config = dict(
    vocab_size=1024,
    tie_embeddings=False,
    schedule='wsd',
    steps=10921,
    dataset='wikipedia_en',
)
Each number is 128 + 32 x the weight over its row's rms, rounded and kept within 0 to 255. Layers, rows and columns count from 0. The size above them is the row's rms in percent of the matrix's.

# layer 4 MLP down (transposed), 256x64, rms 0.0894, rows 24-34, columns 0-63
size [105 100  85  93 112 108  96  90  87  83 108]
[[144 165  90 150 160 169 210 152 175 126 137  98 113 112 137 142 126 146 130  60  77 158 136 130 169 134 135  96  88  88 129 108 153 135 154 109 137  84 104 115 108 139 123 115 135 131 126 102 173 188 212 195 120 137 115 187 125  83 117 161 109 109  82 111]
 [127  75 153 116 104 110 114 156 163 109 144 124 137 160 111 151 122 139 168  66 161 106 112 224  50 155 149 143 159 114  82 199 109 100 135 163 111 143  85 111 113 126 199 144 108 135 147 146 146 153 167 108 100 159 106  73  89 103 138 159 126 102 134 118]
 [132 150  81 176 101  65  95 112 123  91  94 116 168 138 135 149 133 171 120 140  86  92 160 110 119 109 121 221 108 175 101  86 119 107 181  50 114 134 154 119  70 123 144 121  85 129 167 111  91 152  85 119 133 125 157 115 165 109  95 149 123  75 144 128]
 [ 85  39 156 164 141 188 138 101 100 159  90 216 119  95 151 183 100 140 116 144 158  97 151 163 127 181 143 116 118 161  93 109 119 120 142  98 121 137 104 197 139 133 160 112 120 110 142 120 165 124  93 195  96 101 109 107 136 143 147 130  89 105 143  97]
 [173  61 148 114 146 181 107 123 148 170  50 108 167  99  81 176 114  95 132 134  96 145 155 128 145 104 145  70 141 129 168 105  78 106 107 132 126 150 121 144 137  84 105 147 184 126 154 132 103 131 114 122 120 157 165 149 157 154  66 151  78 181 132  72]
 [131  91 168 182 136 132 143 176  75 109 145 121 168 133 177 155  86 132 153  70 128 186 146 123 131 105  99 148 178 106  98 176 141 113 136 144  94 138 153 169 122 170 196 145 209 112 115 177 133 114 125 157 144 100  96  56 131 107 113 169 119 120 136 133]
 [183 117  61 163  87 129 135 133 192 121 175 142  91 151  99  43  60 114 154 175  90 111 159 102 109 146 124 152 147 118 114 137 129 107  65 121 124 148 113 105  97 132 179 135 148 138  65 124 118 106 159 138 168 133 105 126 190 149 116  93 105 131 114  94]
 [128 174  88  44 134 111 124 133 128 143 142 125 140 186 123 162 129 120  94 184 108 143 110 164 172 147 212 114  83 108 144 116 144 172 112 161 185 112 172 132 166 126 165 133 120 119 172 151 149  41 146 141 185 163 135  98 133 125 152 117 112 109 148 116]
 [104 176  94 137 129 150 177 130 166 114 153 149 134 155 153 132 132 163 123 148 169  74 130 199  93 178 140 160 185  96 146 123 140  98 160 101  58 174 152 138 163  82 130 143 147 127 131 141  80 119 137 193 133 155 116 103  85 119 179 186  93 125 126  89]
 [140 112 107 210 116 105 159 139 100 117 126 121 144 137 125 166 172 150 117 121 213 145  82 130 145 110 193 116 130 154 166 133 140 150 128 158 142  98  94  56 137 167 167 100  78 109  79  84 106 161 152  96  84 118 153 131  83 141 106 137 177 131  78 114]
 [137 117 103 140 113 131  78 125  79  99 163  86 149 143 145  91 213 118  58  94 141 113  74  49  83 193 120 114 129 103 116 116 133 177  97 129 118 166 174 106 148 106 115 119 113 151 127 155 143 145 129 139 165 132  70  97 124  90  98 119 148  77 157 117]]
# layer 4 MLP up, 256x64, rms 0.141, rows 25-34, columns 0-63
size [ 99  95  91 114 108  92  89  90  93  89]
[[138 155 113 130 158 145 143 152 119 182 120 118  95  80 132 150 144 134  81 170 114 128 104  81 232 142 125 102  88  84 183 149  98 113 122  89 111 169 132 120 103 184  56 121 118 129 104  87 117 159 137 142 155 135 171 135 186 155 158 131 102  98  88  92]
 [ 87 105 215 120 170 152 125 198 149 140 153 104 108 105 118 103 130 113 122 130 191 149 112 164 141 118 115  76 118  98 149 167  77 150 108 170 121 147  83 167 178 128  59 125 134 125 125 172 108 117 155 139 147 142  86 161 106 168 129  68 155 168 107 158]
 [168 185 108  86 106 129 123 159 167  86 163  80 167 152 108  58 157 124 129 134 140 163  81 139 147  97  84 123 128 133 150 157 136 166 123 176 144 122 171 112 147 116 132 188 134 123 131 118  81 131 191  79 160 184 137 184 118 122  83 101 144 148 104 182]
 [107 147  86 122 140 136 102 134 148 134 111 126  94 113 153 144 119 122 103 115  74 130  98 132 114  99 144 187 127 150 122  85 164 130 125 111 144 192 209 174  91 164 107 101  23 136 141 100 123 163  66  84  84 129 137 133  97 100 147 130 137 105  60 138]
 [124  98 155 164 124 175  51 120 170 116 152 118 125 120 117 166 127 121  98 161 112 133 139 184 173 164 146 123 106 131 186  73  92 131 144 171 107 113  96 117 141 127  66 122 129 135 129  73 150 150  88 124 144 136 168 213 171 157 133  67 170 132 169 115]
 [121 126 178 108 164 104  87 124  76 124  72 128 131  95 180 182 165 144 100 102 181  79 138 136 150 100 140 109  70 129 101 140 169 117 206 149 138 101 163 167 158  90 107 120  96  85 113 164 153 130 109 135 122 132 153 101 104 173 107 170 188 111  89 113]
 [109  44 120 158 108 132  91 110 166 151 157 104  82  91 139 112 160 105 137  88 110  73 140 107 114  95  57 133 140 108  85 151  99 110 168  77  98 102 138 186  73  81 119  97 134 132 121  89  86 191 123 133  98 131 108 117 178 156 131 108 167 145 144 133]
 [157 134 176 159 150 111 109 132 128  87  80  60 131 104 134 129 127  88 125 107 117 169 129 132 120  92 161 144 126 133 140 179 108 213 108 138 138 122  78  69  89 161  81 124 105 124  80 104 113 112  90  71 185 114 155 155 176 163 120 102 141 104 170 175]
 [ 70 105 120 109 118  85 136 148 143 153 140 164 123  71  77 128 152 140 166 131  90 117 123 141  84 210  87 118 148  89 114 104  99  92  75 154 111 109 126 193 147 128  39 144 133 151 114 130 107  91 114 143 156 123  82 154  86 158 117 100 134 194 135 136]
 [123 103 200 183 135  68 136 135 153 115  84 148  46 106 122 175 106  94 145 130 112 166 141 171 175  97 153 205 100  95 136 151 145 106 139 106  90 111  92  99  85  86 165 136 129  92 100  95 128 146 129 152 115  99 175 164 124 133 107 164 129 120 127  83]]